config.toml
num_hidden_layers = 10
hidden_size = 448
num_attention_heads = 7
num_key_value_heads = 1
head_dim = 64
intermediate_size = 3584
vocab_size = 8192
hidden_act = "squared_relu"
norm = "rmsnorm"
norm_place = "pre"
norm_eps = 1e-05
positions = "rope"
rope_theta = 10000.0
rope_fraction = 1.0
qk_norm = true
attn_scale = 0.165
bias = "none"
tie_word_embeddings = false
parallel_block = false
extras = ["capped logits"]
init = "uniform"
init_std_qkv = 0.0223
init_std_o = 0.0
init_std_up = 0.0223
init_std_down = 0.0
optimizer = "adamw"
learning_rate = 0.00144
lr_mult_o = 1.36
beta1 = 0.9
beta2 = 0.99
lr_head = 0.00543
warmup_steps = 595
schedule = "wsd"
decay_fraction = 1.0
decay_shape = "linear"
final_lr_fraction = 0.02
batch_tokens = 65536
max_seq_len = 768
doc_mask = true
train_tokens = 487800000
max_steps = 7444
dataset = "wikipedia_en"
Each number is 128 + 24 x the weight over its row's rms, rounded and kept within 0 to 255. Layers, rows and columns count from 0. Numbers have three digits each. The size before them is the row's rms in percent of the matrix's.

# q: layer 5 attention query, 448x448, rms 0.0539, rows 25-49,89-113,153-177,217-241,281-305,345-369,409-433, columns 256-319
# k: layer 5 attention key, 64x448, rms 0.0513, rows 25-49, columns 256-319
q25 126:120143148116110118115153121123085092139144146147106148148118085102109165121124202082123101135141139170162113154127134137133092152119120127142116104133127143134130140100146135140106125095132142
q89 114:158162157121110098127174107112097118110096134110121137139101066124131132116141183103124104128132141165151110169105098159144112133132120112121121133154107154133137131118137133151075088080099122
q153 101:150141129172151127118129121108091138084112130172102094143094123156142084129124133081112122129106084076126142128081128151095140108192156153119152145111090096141132100117158156157110146161132114
q217 078:112142124142124166143135116093146101113115121136099112135102079121183111109133138101140137149125116094146115118130118154116100110145152150099166123128124107086125122113134143150108150108108084
q281 113:144116147112123123096169136138098145117131126152116134138111108125141166113131143078147099149106108113114079157141124114105110110140117104125137101129110127148105147129154143102085137097135134
q345 101:113151127099156116135129133111100165089151134166114110143138104097130116145123151119129102094115130108136126108150094135127147141178144165125153126116120137162113097104137146180107110168134113
q409 116:139129174114115120126164121126086119102115124132116133156088065148148152108153150072098101132108115123101114154127103142128139108125134098072119109160113144123127142121154118129105141117123128
k25 118:142147171128094132135164106110100105135147140143127147129123081141106171102134164066125106137126138178168124135127133115147097137118133136088112124135126116147127161103138147135094129084130144
q26 123:113133085150147125114116130093116134132113084133155088126120099109131114156132114109183118126139107157145081084124138117162141088148158126107114165119157135137111137165111127184198130111106108
q90 116:147143114154182109127117142108101125140144083121154105124113117122152120129146133121144134162134116132089096080108130135165161118154153110138112148145159140124136150174132147156190126152141105
q154 100:147142111135184136127128128143085117112146153143119136129104163136141096126125173138092138133151113115085136142102105165114137115115172116139141168092095109160091148148135148131154105132111108
q218 082:103139114114142136145158130167094132097149126146090151130087157084113117079081116151188115110170098125148156097106157132096145116125141113141111174100137111172138163125145161129119126120124089
q282 105:147159117180100117142116123090145113134091113111182082120112092108126103124133116093184119115086120138129117109153102101159154126158178080119139137111129168156142134152153133178193129133075103
q346 107:128110109122174111136126120123061183067164111130122136142137153113143113104126159134146112104121128123120118131095116101109137099155152162113146113098112142191129103149104127175120083124150137
q410 113:134115125163120136155121131104134144130115116143162102129119101108131125136138115128188144112114105142119094087140130113161162137170147107113138163140133116151123117145146148174173116105085097
k26 117:132110110137133130114125134099146123139120111127167105124125105121148113137144121097195131135147102155114095082105144131170151138154130127099119167119173121145126133160128124182174116130093126
q27 119:141151128090091120151139142116096126133111116090109100121089125124107098121160192107123111079146136130116104149101086169186128152138149129153121120115130102122136135141119078156113127174157078
q91 117:144124153108096102128127142090092118117115120108106123110066107113130081117154172095126106088116138164135074159112104158164133132137162118126123151140109100147153120138117076140130116158153078
q155 080:140132118102148110133114100111145109095145137142136075115140157143112147118164136104106106119126136089151152160154161172167127118136122173128113104145101102098124108089145135127124157129150075
q219 075:131191156103130154129107149068178148143155098143152099159149154129136152138143176110106114162080159112118163141106142162117166117113154144136142066095094117118117113106158128155131142113134064
q283 116:150139123106115130124169127153141183136109129121094112107079135119130110131167188106130110107130142127085098146105100148154138135131154125114134151115124097116141117137147075118108126152162080
q347 088:115139084063139119147143097100122112129122102129169141144138160109091136147131140134104090139099153120162143116121145148176144115100141123113097153107135172128092160132137126155105170126123131
q411 113:148137129113106100144162121116122150133129104093107126146107108161124092133179190114115129094134128134089095169101120172183146154145139145126121132126123141102157138154149079151108123191159084
k27 120:138144124109094138154150120123101149106116114094105113113074147136104108104168173123132093080126141136107100148100094154189124123145160118143131128122108114130132126143142091157135096164155086
q28 114:156130129154122134112174131126114140136106153155079153154077160165117150138102159113133112151128134109152131147140144104123161125180137114152080133119143139111176084134127118157164191141122128
q92 117:144132147153139138140193151131128120122120156148067129164104172154128154142091137117138104154122136095142135138123137096139146116175163106152118110089128138136188073110146150127158187155129123
q156 082:102148126126145124128113120118147138111092128153132131105138165164106110134107110146127168163110121154178133152107127087198129154142154126083141193166149166128124147158090118136124121124080165
q220 079:110152102160126115151129114120138127121152149112131094098120108138122088161101146144135112170144105186179120111119133168144148135133105076090145133120175096150105095128154108135142185127094121
q284 127:105148148131135107095155151121109094139129139120109121160121110140115132130111147119100130118140133108158149149125133137118136108149170120114095103108141130110159096120108145156155201168108130
q348 087:122149164170131149096132156116131149123123155139113157144134104155134103124063119107140132181122121153104082117131160128144101128142119101104108152086122139114155109109177106133149097130114117
q412 111:123093137137125111122131142110146135127159159140083130141109164180126147135115137129165101165140114109187129126120160105089173137204132105147097095097130123122166134129128152151174210132082125
k28 114:154117145122101094116150131121119145142122156143084134138104130152115148182104168111136092153162144100163126154136136100111153139194137098152088123111126126116186104141130118137160193149097134
q29 124:110138124145131120157117128082148106135088154160159150120159144133140130099153210124120100090156147190131186074115224126132143131146158155132136096136102136145129113143121167121119096139109137
q93 119:127121125152132121137115124107132123127101164140190158141135115107135129113140194107136073082136125196105148063137214144134171123145162132134125116119087125143120114154140145155116100154115133
q157 078:151122141159130113146138118107113147098128133071106086110115116132143094126123143107113082123165175127166119143115113128101115133162127116137122132099140106122121151100164133156102128139075117
q221 075:153120103140132137116151103112088144132116095117144125121142109101118149138127123162097082122135158123170168109123100105153117089200132100150108109094140166124095116137156145165098100155064148
q285 126:109125117120125150153107110143184121122114149153145137115149180129159160136127171138158078113129140180117135090115190114110140112145118161159132115129111128143128084161124137158106100134135097
q349 093:149069090136112082153142123143095153094142110117093151125148156102140149126166135142128109121151169095145130084129102109110126118154138142152137123088093118158125120122151128202117105136134127
q413 103:131124114117132118142102114128136115127095121143146156136165120115158135109143173184132073108165132177099160094135209119119160097135162148154120121139112137160100080140124131163103091159112095
k29 124:111120093127163123149098111112133083131096150159155167137159157147119106069148178163133104090159110169126165075074217114151167109138142165133139103136119132139104089172113148149123096142118136
q30 131:117137136132133090106139154164134079108156154111127120145144112163146166119132162120115143109132131133082111124125107132105211125124144149122134108192123103112147098142174160079139156134107164
q94 125:120134134115112092119151165137136132093124140099150120149148111165145163106122161110120133089139135138101101111144070107107178116137126149131119102189115097121147100176154156104138125118125162
q158 086:111165094143096110121189074117131102132125141094131137117177091155107164164141093137103106114083155167122126124074129125131137118137102150103156182172158167103196119153138102112094181122112111
q222 093:126133110110129128148147119111151138148125097051141122138118074144158136176148135157114126199103150099126147147134138148128157141155105114127142089158133066078173117130142123104130173086148124
q286 121:121139123111149083109123133158108093134135140109135130126157121160149170126152140134098132088163117140116121122111119151145159138135140167106146133197144111074106124159138156114142176142150163
q350 105:142162083147104149097139092112161134138150127099136163150171134127077126150149132087084144132084125185157156143063133139145129126116124136073138157150135163119145092106169113110130130122120129
q414 113:077132136120134078108131150142107094122153122106151108147124114155145166129142155132098122087125127155107101125126122171094150128121150142129143114168121113075124123178145161112149181145115183
k30 112:132121143125120082118129151153113098108125151134141109146124114145157154134135164133099146109147131145092098124147104113059162132140130138143141112173143110088128120158158170096144151126102154
q31 110:095097137106113113141106154092129115139168101136150138161140118097098128165170106134140181082131158133157114064153121121164152135116128171143118162122147196144151119098100132107112143107108179
q95 127:088100130085167117130130146111135086140190118125149152160134122113117133138192117130116182099135137131136145110139133127146137150133142169130126132137141177162149149117127144099136138120107186
q159 090:132133146134147131092125136138161109103140126189149089136108150120173111095160169103132124168127121107087115157137136161133115119120106078123104110108064123137117143125137152116114110130136102
q223 089:116159164094136142102153150138150116134096174170158114124132136149132110099121125120178115077159119100086104131117135123149126125078125113107129162124103146135139125126155101107139113163136114
q287 100:145118127156116089122080170090129094155136148120146158173135094111113106144154134097129187076114138136173134081159106127149118131119154162130157148139157187160159139112141128085145110140071165
q351 085:099128170115189147120089112130153137115173081120172099192133178093146143107152130149099127134148141150092166154101099165141128105101171143119079099153132172143133087071085143143114118136152134
q415 109:118128129088118124164126164089142119142123159156146158135166143126094111139181112115161202083119144155154124079127124117145121133099111166134147182134150167171142118107116150107116115092099166
k31 110:113113152125119124146105185095138084151167126155138141154129111086137125162169109093120192096110171142134132065140125148154120132127149151129136168114151190148155110109112123107117119108093179
q32 070:124078144063159142102101081122128148145156114149135130131129139160148115110104144114172128108129091117133077081144138148139136115133159102145129109127104147139134132140148109144130109120108120
q96 089:108102118119150148128111152111103108095153112118167139128117123107148096111104123136146089086114102127132094120149131125162162106121124090101114165139092139114109143156151107127175125138130127
q160 079:112128162074082119143145123130125117132128135128149164087140128116107130117119134131156092082131115132102162114106137145149180128114139109141147103117143116146121109133124139117136134195144141
q224 105:123150142079120148142108134102121131109114121128151119118104113090084116115127135086140112102122098116161131082135115111084173096088127107135146098100117175164125170110102108099090089130118146
q288 067:080131167071105126148164085117144087114151128088119142108105169120117141083130124107132131097107164124090148092120137116112131115160203104108129152088146166138122086107152159073126113122147149
q352 072:101065112088122128120092118140126103110142143129126140074105146116088121120144158164159092137173139156104123109113146119128138147147153142113160147136122105176123118162122120134118143165163122
q416 087:127092134125134119162129087106095128131164130148119155142140120109120090093101138145194125118125093154108121099146141122132124130163129097139131150137085131129120124113139135111125112100102102
k32 068:172140088190111121139126152102131133162120127153127113164144111126162126175152120111071131173141138114174139161095133172099129144114108164122127116141153103134159145127142137127121154122099158
q33 072:121146114155110114152160119126130153115156136165125164085157093149115135126149137133114132143141187088126140152113139139116119168108046127124122108116177145140144124166194101112140144109169160
q97 079:116112123100109133149136100130119122128162123140130123127167131134113120128117117135090131159115124152171117150114114149126114141114103178099129072135152139110147102157196108120125104098125166
q161 068:113119149121118184183103156140141107117141177103138116112128144136120147143164106139160108117124136150127146164166117152156199124105082151121138170165130124152142110135110104093129150131173119
q225 125:129163100129151133141120125078132114164117104145130139126148167121107117171125168121087137182128113143170176179103139171126124171115122153123106106121151107138124151097084132095156164091129148
q289 064:142178138144123114123123103111191121121125102116153114158129114141150152135108112109112153139113122100131127110126086178150111120113139119146127124101127148085116126143117149148145097123130131
q353 070:112120143186128130122126166111139100112112086123131116145132195128085153113103095161098092103112154081105113103140106164130120119125095144127140109159117143082164117177131134092152141120141151
q417 074:117108135072101110114137080110120138126141169151118140137147137121103093136084126180153142160152138140130105117147142118141133122096096158163134125137113126186142134118158105112118114133135149
k33 061:172114068149131129108109116122131100136127119132114098145077155145144109092163139139118122146190103114148150118104126161109142141147126134141130132156157130126128125121120162145115136135080137
q34 072:123148138123097147178169157147121123136120163098161129177119111095142133148139137127131095156124126115135124127122124139124094126144152133154129138135132166089142167148089153115114174112135150
q98 088:105146091162088166126129144101127117157126123123141116179146096135138107139119145111131087112145154117113111077119127142126115136106141101149157141095112143144117123126110142148118129166161085
q162 068:103144121141144118113121155136136123178137117123080126114136124130138148141134113123076137153121135149168141120079129103115105126181154131088129089121142136066158097153135112145121106117086125
q226 109:128106152143116149126120153158149081142150121105115126130161132135159149128147119155137106134152147114099110124098135118148121135138158143084151143113111141078129097160191126153146134182164107
q290 074:108111187139113128176149133147137098112127133141101137096117127171134122099121123151116122115155131099118115155101131128107116126131132160098101111122145135133160153120140131086079148106152111
q354 070:131135143110104076166117135158101117151114111126138106109154047168201127148138139140112119126117139127165108108110097101158091117154155121111112151117150166152138144083123130116093124116125128
q418 081:113133163155122164142157158133111093142148132142133140112117112134141112156181127099076078128129125096095124161118099135149085113125161168122118148124178118101147091153130125113110177108141108
k34 065:102126160117165137100131119156142151102095103134120128093158157117097133123126119132134129133097149137137131133157116090138162122109092097131126116132085106140111123127135107115133116128131091
q35 066:120076122134134090139152085094143154121145119142111148079126072123127100098119113132114093155126123144089164158124135114099100164142099159095153124125109144143071143129214085119148159117108144
q99 094:130099124181157103140139134140109119153135126146076136095162133153116142140155135136109115179132132090096136145142120137109067166143112173149129144136111152107165147096136094097126120099092149
q163 082:079159159145138153145134118113166137136101147139117122100165151157137154147139118105099100129113149126149138155144107146150102146128088125118162154160133143134158132134103078068101178134176115
q227 132:130164083121146139100147113082158141174112124147127127160160166111088145176132143122090144188119132150169152155108156178156115177103143120119118107144168116114109139105083144077148155103139147
q291 063:116131162136124138135119138139121122119125146127112096068125112135122166155116122131173129131124119123136179133167123141115105129131093137112126119125107141103121103153110106123121114128114102
q355 076:097149137129116122130161164133158144108097144131128123122178142150124154133097154139104129125192160146127156148120133156105175148117111137139107140097119136082122088123150134096132165112159140
q419 067:139117126119135166124126129113126124124104136124091135112133104120139077127136123135108160159110172113095136163120113131135154148138157126150120118157122185123136144126143138077116121147056127
k35 067:160161073091119135142092114115124092125145102142162107189089155128158103125170118150099159103129110122161104103102117154137181129139145120135117092141193120150140132147095134158140154154133125
q36 079:087141119115143140108145143150148145133139122095118112132129106116146142142149113107098129116082149109124155147126126102143120161115094147146110122156155178087143147125137096122155173118121153
q100 079:090145137137120140107140160151154094217126123128163082124136145131121162154149114154115149130156159142120140158107156130146136110098094118130122125146169137070108138137088132130158138149152116
q164 099:105196127128100163130142140105183149149107129134119115118170150143105177150136122116088094120138178133159152157112128124143095152119135131081153138156183172109148149108134116090133164143127156
q228 135:108162112119103138086139126103184117177113121134116129147179158147100151174164145122081109122150139123160131151099147156150131170089155158110133141126143126080109125131125119093145176151162147
q292 070:115138146132120109122116158127156129102159167151096137100115100144136159082149132111127171171119144143092135148129073071148133167139111128118126116160150132149134165122139124129114120137128133
q356 074:124144148112081099106144158153136092148129148114160162105108087190133146149144123122096134101159146095128121143094118132119132166130135149113125135141132139102164138107127140099090144134148111
q420 079:078139162165110154132113153160144078124196124143101106136093133117108137170159110169100161106125148132127132167101105091128099162145148108098129122127165129095117155050117120098155136074142153
k36 071:163118054136158109114104134091120126111106105127174146166110154135186100134171133131083124160156124143120117139106132154114157129158147129117130101132167107158155105150107128143138124140118129
q37 077:145110172084130090124094112127146131122150112178123134120129116138126092132096099155178116110096101144111140094119176152107168139122138068125109112121083115163110093123128160140119103142142133
q101 074:137166128128121127121117138113139169118164175125147141125099134120128099128089112169191116110125149136131104111131119089112148095165158085137113100118052116125114127153090133141106112123100150
q165 081:170105116145122114159120095146114100121133135137139154135099110154122092129110135156195188141125129126121126122091135119143147142190115123148143103108119112147150122130145134105106144112135125
q229 126:155127112168126139173151150122102148078109142144135136112125112116131117088109117140153183146088146118123151117152128110102162131168083134170124069116103129150167138090132149110095112121101093
q293 070:162102098124133141155134128136111142126146103109152109142131102105126084157121128121133113095114112155138121107144118176112103098136120110129120155089101097083123113132111081150152156126132100
q357 077:116175117150152128092084140144150099147095099135133120139141121082133110178130121121123158153093159083143151142112148137156132135164140136119115120126109121095122096138125160136148119146068118
q421 067:144119144098163130114131104150125127121113085170138147134137089092133099102082164117179095131104132168104128108137153144100149130138112095155138157109074085131117118159100102182141105165117110
k37 064:112161167167131170124153124124148128117096151091077112112141105099097152159138101090083125118117146113135139134202086112147110121116127107127113173124115147122104160118118122080117111089128138
q38 068:149085132158106113158141156113132159173150156080123093151122103125175090161124137106111100133128154135139087123146098105092157118131132124131140155153170141108143131134147124114179115150100164
q102 098:150109136141172133095169138114114136124143132137076118127126163152119129147147146115092158138164104091137133132129082122137169150076117162146148126150139134149150107147137126139126142138130137
q166 091:128115118097119096112143123120165115178169168134127113140158154184111132148160128121075086107140130145121130127134114150196097126091115160112162118135178146140118117157142127162134112145119106
q230 098:120140131122146102086129103112124097170178134097093106131157134158097128165159138095107104094153142127110138148086100107180126079114124118116169150185185130149115140156156116109102139155145133
q294 077:185121120117081059150119109119127159152091154143140149133147134120143098149133116131162139136117120127175149104171101116127150119168116131125154167172134139146127137119141107154124129140127159
q358 102:114114144121120120151156087153137148131151158107128129129126161150108140146135100127118091113130115168131128104124081136110141097101113130134124133128159120140110114163131099118140155137116129
q422 085:165117106150072120166150133113131137154131156138154134133159137114176147154137108105096129117150147111106141127143075106110136136126108138146149130136167110120126143153155077128152128145130128
k38 068:079179094095163147142121105160100066073108115138156150124104157139098140090110149191087134135127151152092121126080193160148096135104117134097096122120159134134134139155075135140118134136129131
q39 078:137161134165131127150117126148136120105116128117136112124119133117118122123153104143158118085124142113088172111138125157091144120139123106119126116104117150174150128104107142086113128112134114
q103 082:153171125116169107115179107164120157076116137123107138121120134108084141144114119187131148110110104111154137099134116087118105140132118141143144133116107152177112104125127087096119149124136096
q167 109:147093111158148126147118110134092138067105112138129111128106087106131091082121134146174148156126118126107114097135175108116164105177122119177105128108079083148109131141104144149089110116135101
q231 144:137099135149124137132110173128089148101128086149143088132110104092171120112121117104147143169113161113100105110149125136115157125167105126145120080122113108157143148098123138125106124109134112
q295 087:185110130141116106120112139087134148117110118134135064184168100104152087136144115107149140126123110137132123140118132146112091072108094150157112126086098117120100109111116135132137133116139118
q359 091:142109121146158157113106141124111141151143124120121125133086124087115077137120135130126178151102165128093129123130161118130127109152151095123132117108084117150120096138117138161164103100121096
q423 086:147103164134119123171153103111116161100121108118170129139128102118111091097111151094166109128120137133133082093165131126109101085154098127150112127129063122164126091121138124132149119147148096
k39 093:122129180139103133120166100162141157117123132133091144066134101151103140104092151132158118139088133129140148129173138143149113155105140112127114166136071128122124126128156119117120111089128132
q40 076:155128134122067125157171096130114151102130130131165158140129157137138068116133105143167108079091123115116176110109127122135129127118153125104128113123103145149122131090100124162102104128122127
q104 086:126167132120108113125140131129150161116117156089140097138080114104112120132140080135128111096143108115144123127160109058130143118145165105150142122136131119149132122100103158077114106129134110
q168 127:149094126121172143139119146141077112057114109142106138140090097093161064095110127136204130160136115107096107096139140074107165104168141136169121114123084087134124137127117149128117116121148137
q232 163:160118150144124145149119169134100135097146086152104086127122092101189098121083124118167119153124146112101099104165125110113132111146121146127125093115114123159145123103152117141135113116131106
q296 081:155136157151114084131128108136112120138082142105111122137143079118108087152153125126152159111090136156164130120143136122119126095137162113134090174089125136107115122114149151149119140112108092
q360 094:139105092125172128103099154092143127164099107109121123126124123108144089157140111110137136164094136109141125162131114132113121143142122131095123126130117113129136108153125108147148136115101133
q424 093:167109144140099109122131118103119133112077175138133129093123078108149093079138129141165122126091126143117133127160117127136141116137116133158145167149075152110100117128120134148129111115118131
k40 099:105150160150119138146139139140128159082134133122087128078115108116108156095103132112153144128090155164133138121176143131136130169126153098152114172121077122132133126153146130111116127106135085
q41 079:128134076090106125111145101149149140140163136091120100170137090146101157164117132113133120111144105139137119145130111108150139152097155117116130141150161147103120143112082088117119096141135171
q105 078:115100108128103103118172154140174167151128124111123093178136125203172110149086107136105126126126131150156107141133103127161139103163167149098110156156127101139138128141112126112122107136106126
q169 104:133166088101144132087097110124150126173155138117109167139109141138119110163110136147159141106170063153146167147118131139139128156126182100153166137142145091125130125127131142105151123101103142
q233 086:181147149111128132148120126131085134131148142165087143088087139119131129092116124147135123130112113177126139126157118155132134147145126099133166122131103156155137151099160134153155106147080105
q297 081:119091069096166144069111115162157155116194138099143141190142172106107118157103132161099130134150125084122154142107132114124179137148115129176164093118152095154109132143145135106148114133152168
q361 108:099156142120127117093127127145171094166136165113122150131115159133121153169110106118078132099140086139117156143111101159109093159096122097108146164151142098120140099156117117098147142159145142
q425 094:118142074116158132118156148149168112140183173134146127120167150182107165121130121125102129141166119157107129153088117108142149144097122169130132160106204110104118173140131119105086082131148138
k41 090:091135117139173159169107145118118120063098111132152129158104155138121124109152080129113118132126126142111102085105139097073142100107139144110114114138138139168174130150095162166134145133121120
q42 073:168151125152131133186131132123099159125144136128142098099128133120177124082131166100120162116124165145098118136160123103130118100149128119164176130116099131153142095128144120135119150151120112
q106 085:153126120125157104158150125144093111130112112127119102116153143174137107132174138076097157144116142119094147127102127135116131141087081142151129114129143187166167140138131131139122127137120135
q170 129:111123128135109134145158127110158130161138143105149098122189141181137180168118149113042081122143143115146152150122109147152083142108089153104156133161173154097123103124155110139134162146103126
q234 124:116140087082127141110157095120150142176118138102130130121166161167106149182160143123072142113138113116166134148122120136157109147092115116120122154137143138103119099154125136127150167102120152
q298 073:151157123158108126165147140135116113097108164132109122067114088139124124071145121071175109151102080143100097130155107126107091135130110137142125154117121110159157124124143098105121093106110160
q362 102:101098147116114105144172116130127115101143151105155101133151154158095179130141139124115116099173142142125106103113086143119170135100120144154118162176167129133125141152153124098122161135120140
q426 085:153103121142118160129140158149111141094139121126159116168110161152188129117157103099106106157120115138084133118122127157127109122148116121145109103094140141176147165096126110130116117152108113
k42 089:150097126113141113124102124093155099190145106133169158162144146137126114155150129132112134125142106148155143159074114155142123135123179130060117158125165108120121120112125119137129137128113121
q43 085:109092102142150106171153145166147081108163118124142142156126141164132163122126103167172091134123113132155172143124140153124141131128152124139142138137096115115118118112090148119119143081128112
q107 077:123154106062163126135172118147134135158092099147109100144141139145098131146145166117126147138135113102153168138116152106113124105121162164131140134146139126151126119138124148094190145086144095
q171 108:127110091079125090108121086134182110138156142117142135141151137148124120122151152145161174129176134120136110175139138128170109117148163133134122161143142109088125115146096146109151144072155165
q235 111:157137138134136109095125138110111133123154124160108084123162108132197121153130155124121130154121136093070077198129120102126121152164166160079155120148159130107146124120134123115109117092141137
q299 076:147150152155108135093175174143154128163115106126127110103158148148149126106145148128152146148119115107100096153099138101118132134139120158097116142075092162091134119136166122108102128138182110
q363 104:083081083117150118159114109148167103151150115095162151150142111165115126112127084134117143105137114150118144141115103099129138145098146095085110150143117118108132085162076135115096145114155121
q427 096:127116134060184130139155119154137124125154108132157173151086149110132141115107108162098175153141102126156184124140103124141140158128124131152115118137141104140108127133088150136135134133123167
k43 095:108149145135124136122121141139151143087098120115111104151174142144083169144136122095094138141128133146102143108130142116111106097129111168124095117130123135171169085173130146122159130127154126
q44 080:130140129091175143124127118152123136123151133120128133099117146137122117105176174142059142169139159100051123191089118152150136151130078120138115099150089115146135149135150099081116151117156117
q108 081:161153095139112087127141090147141064128097124138128148132130210084112162145159119118130106136127132121109134159131101133083143118156133148132127126154090161146124156150146103104134124141125131
q172 131:103142130128105127131131122131170150132117142107133134136165131157093178146127139121056094125117150151147136151135092125145070176142108147096133136177170153102158140112122083109117147134115131
q236 127:111132106133132103131141117136146142160115171091136148136140160144076155175143136144065116149111111128142161157098140143172104147135122136138106137155139116122139088134121138108135154116152157
q300 076:108090144123154157133132142156126166112186115122138127125118184160150140098127129115119117158148110160082121144134136161148162144151113140134127115140101126148131123147160132121142140138156122
q364 112:131165165119095128114141136146154136135106133137140150131148143145099166142120130112097112145129119142101116112137139113120145163109125114134122130155139164089170152128195094083100151127132138
q428 090:127146136118138112062157134184163107108156144120114158114105134134140170111134111124086148161125141121090126191119095140122116164129096139123120106134114146130161152112125105083116124129126122
k44 085:163097123141148104076115154114134100201132145154147134096144161127171135171121127145112138156146113116117136160057123125125123156177138135082174129125162111077126091125149126111129112126124179
q45 072:131179148114107140114128129142107119100083171129100131137096129122141129087158196132148123109132107085091136126155132100118141124125102125133160099121132113139101145120159103122134119131149178
q109 078:111101130169105124133103144182162123094158179090129140096092153120131148084140111093114118131102137148077118122168129149133113146107137132130163116129109164123100120119160125110128114142112123
q173 130:135112147142133149140131145109146139110127106117126105124146080108153129109113133120104082145116159110132138126142122100138076145128086169126106102110125136124173134096153093129087100119124108
q237 084:121135132141122139125138105136090139119127131123178099136197092146113151111131123098094096153107157089142148135096141114182129139144062161168086072128105160145108109124144098138093081135121132
q301 083:142178132179130129158117103098147114133087162123084098127139121103111143180139189074133098118109133092143111099135140117079094134111146122123100108121144122148142111159161110122143123113142123
q365 123:136134121137106169113135149105174132164079112118139106148133115119145115148145143120136120142128167098123122144150154112158108116130131141169097118120154144088121140111191105132136118109130132
q429 098:134140144160091115154132138142138080110115168077118133104115103093152159100155178116143117156101134147111125160134113135144137095132104102130138158164095117147149127118141110126129114118129093
k45 094:154138115125138101103120149121116127124109172134114132075152149105165158096125118132168150103095100088117123147145114163121133119147117117150147129141056145112104117125113166132131118130102088
q46 084:099127123100157120085131133103142111139145099160100122140133139154120125149133108127134142117156138135140139132109124108116175141078189129070123106097138070137149128177176144134120131137136175
q110 087:115075137142169128116103185153132137132191133130121090137102124148171102121149127104129141148159128139092072127102123183132144121150123158111147137143107107150155094120132125124122172136174152
q174 089:177133167134171139124149130128082114125139128127113104117122139140114082088155117118221157151146138151114097152122158107139144096147120125141113130121097136166130165141104132126141159105109128
q238 091:147153178148141089129136128153098115096121162122128118111125133162136137084119126132186102138118144097112176077135113121097126101163113167146164101123102144127150154141110131133138132177120120
q302 084:100111109116131146130091120084119135138161131123149142155122148123085117167088130122130131090135129102128144125137098106118128141145179069098168112108160096148133120139127148155173110137098141
q366 117:151151063136100133098116112115148116173141151127110171138131164113112085164146159140131176140146136136160154147093167150140129138135159139135143114124117093106119106092115135136182145106152153
q430 094:095105098137135137143084128114146143127169118141132160117128117138097134138106151159171151087146124166151123122084138119166136139124169098103159137105124075131149102155131153151165106115128141
k46 106:106159104171133164165123111156154163084111134107113096137123111152130110121125123107091101115115122138132107102157134150134119132102095129172130148143101168132151136123124136122140121147091134
q47 084:081150123118166100093102110144137093135130113129142129169108116116090148197111118164112113099158116145147129144104134114116143135103138187136136106129167121042091141135178104114121149125118140
q111 096:135139120114152124093155155119108134125112093159117113139145135114151112121158114138072151146130133097116127153087080130147132178142156147135149102145176126075131183127133139111086116112187139
q175 131:135118066090155119103117077137111111125130159112116187127124170116067117140144134163112144120174092167172131150094109130118136136106170119141132155117130100118096131157100139119155159124147151
q239 112:124128103097156125128122086154125108127133158116109188130124126122116125162142147138125133102173091154136122182094135117137105142112156123117141172137168098120122142128121126116142138119122144
q303 070:119153112168144134156110127085120125146118146152135171173122105135086116162111147185102162075142156148131169155118145126173156156133178079119154141156141123125128120101101128111144152113137130
q367 109:133105065114171126101093109146088109133173117084145189140113133114103127128113109180144117120154073165162120139073144131131147142103126107099123145125121120143097103131075131151140139088136124
q431 089:145167095119108132135140087132134126151127144135121142152137135156074137176130147131137165088121137156167130149116118112155150151124154118115130147123168115113148106120116114140143147115122128
k47 130:120117103108166104118101162133093089156120126125144127169121118135143117165125125124098117155164130088136092139060103105096171142150121167087135080109189137112125139110150131133132135134115151
q48 099:099156145182122124108100134151102109130084119140126148147101105096108118139118196122119117067115168132157118108135140073087182131094133122133147111131141128143072165136104128145109129129133105
q112 090:132092122121184122085120136155111101131119131130127146153103167111112144126118170158115150111159141160115123088093159144120152146091132168181136140118156152144093086099122100110142142179155118
q176 095:099108145169154126153109156129104098081150107120128137159127141118116122117147108113165132130123101108089081099154125092142135061112169131146151158126123131154148118142130169114122104158165135
q240 099:139097126162128155131096166127127127129169123124129106140111140093136114153135105128172158159156120097143142128120118122139171081138144111150157137114155099167182141116154155122165129116105114
q304 098:160167129120073115132156134103189106134065121137139145090152147149132180103147110127111163089098116163161122140139097072107143144128146149103120145141117131117104127094120138097126129160101129
q368 110:118111136184107108131093173115130110138141118117155145146088087153160110140123104104178131105142133103117101134161136098123142054105103091182131146087106109151123121144171143126138115170118116
q432 129:114110105139104114143135119171146156113105137106143147107118127158139158116113133143117116086103175167127110107165112058117153131102105115137117160135146133154103102146094141116124136132129125
k48 087:122096128172126102093142131124116136150146164147116166115131118136183153121130170117133131098121167115175155135122142109155111142134137111141157122137083103124108116099120147129148103136148098
q49 120:112165087103175147088112128136137118138131105145113116150147147116102135174144136168105126114176112144146160130101159133134133177098162164127134114113177107083112172138117119134118126133143118
q113 080:130076129128162139100104152151133112140148087130126071134136144137153113127112144139102132160151141114095164132117146169119116187139120154141137105155162116079140125093125094130104117137170149
q177 113:114156121083148143092121084117132115127111147142144148145080192095086095108150144131157179134144102154145079156111136136124172129123163092125118124122118119121113126148084126140140131117144135
q241 085:135136138101169105125121127116145117104096186133110168123091164136096109105142132138141121065156036168140133149106134114111141122107139124101148162116108126146116147146092134149113111165123105
q305 125:110144097122123122113138096122147114156135129117122152152134126126081147198111141159113129086151127111163145147079127130136126153119165107103148140136150115104113135122129147123152163100128139
q369 093:105131103111123152091112148111111129130121105157131130126100112113117122138108133170160139080151111138147095140116135087114114109127153103095133132077119098084115153126059140132184127107124131
q433 131:124159075121127120101115090107135085174151114138120149154139122142086132155145144163117122098158107141180140139079142126146140163101164132115147133131160109088126147124118136138134168160122119
k49 106:164117137156129151122108159121127122155155096121164105162113117103169092141116133103052099141161148122083139154128108144145121122152159123127111118128170115099129128164161078151134126145123144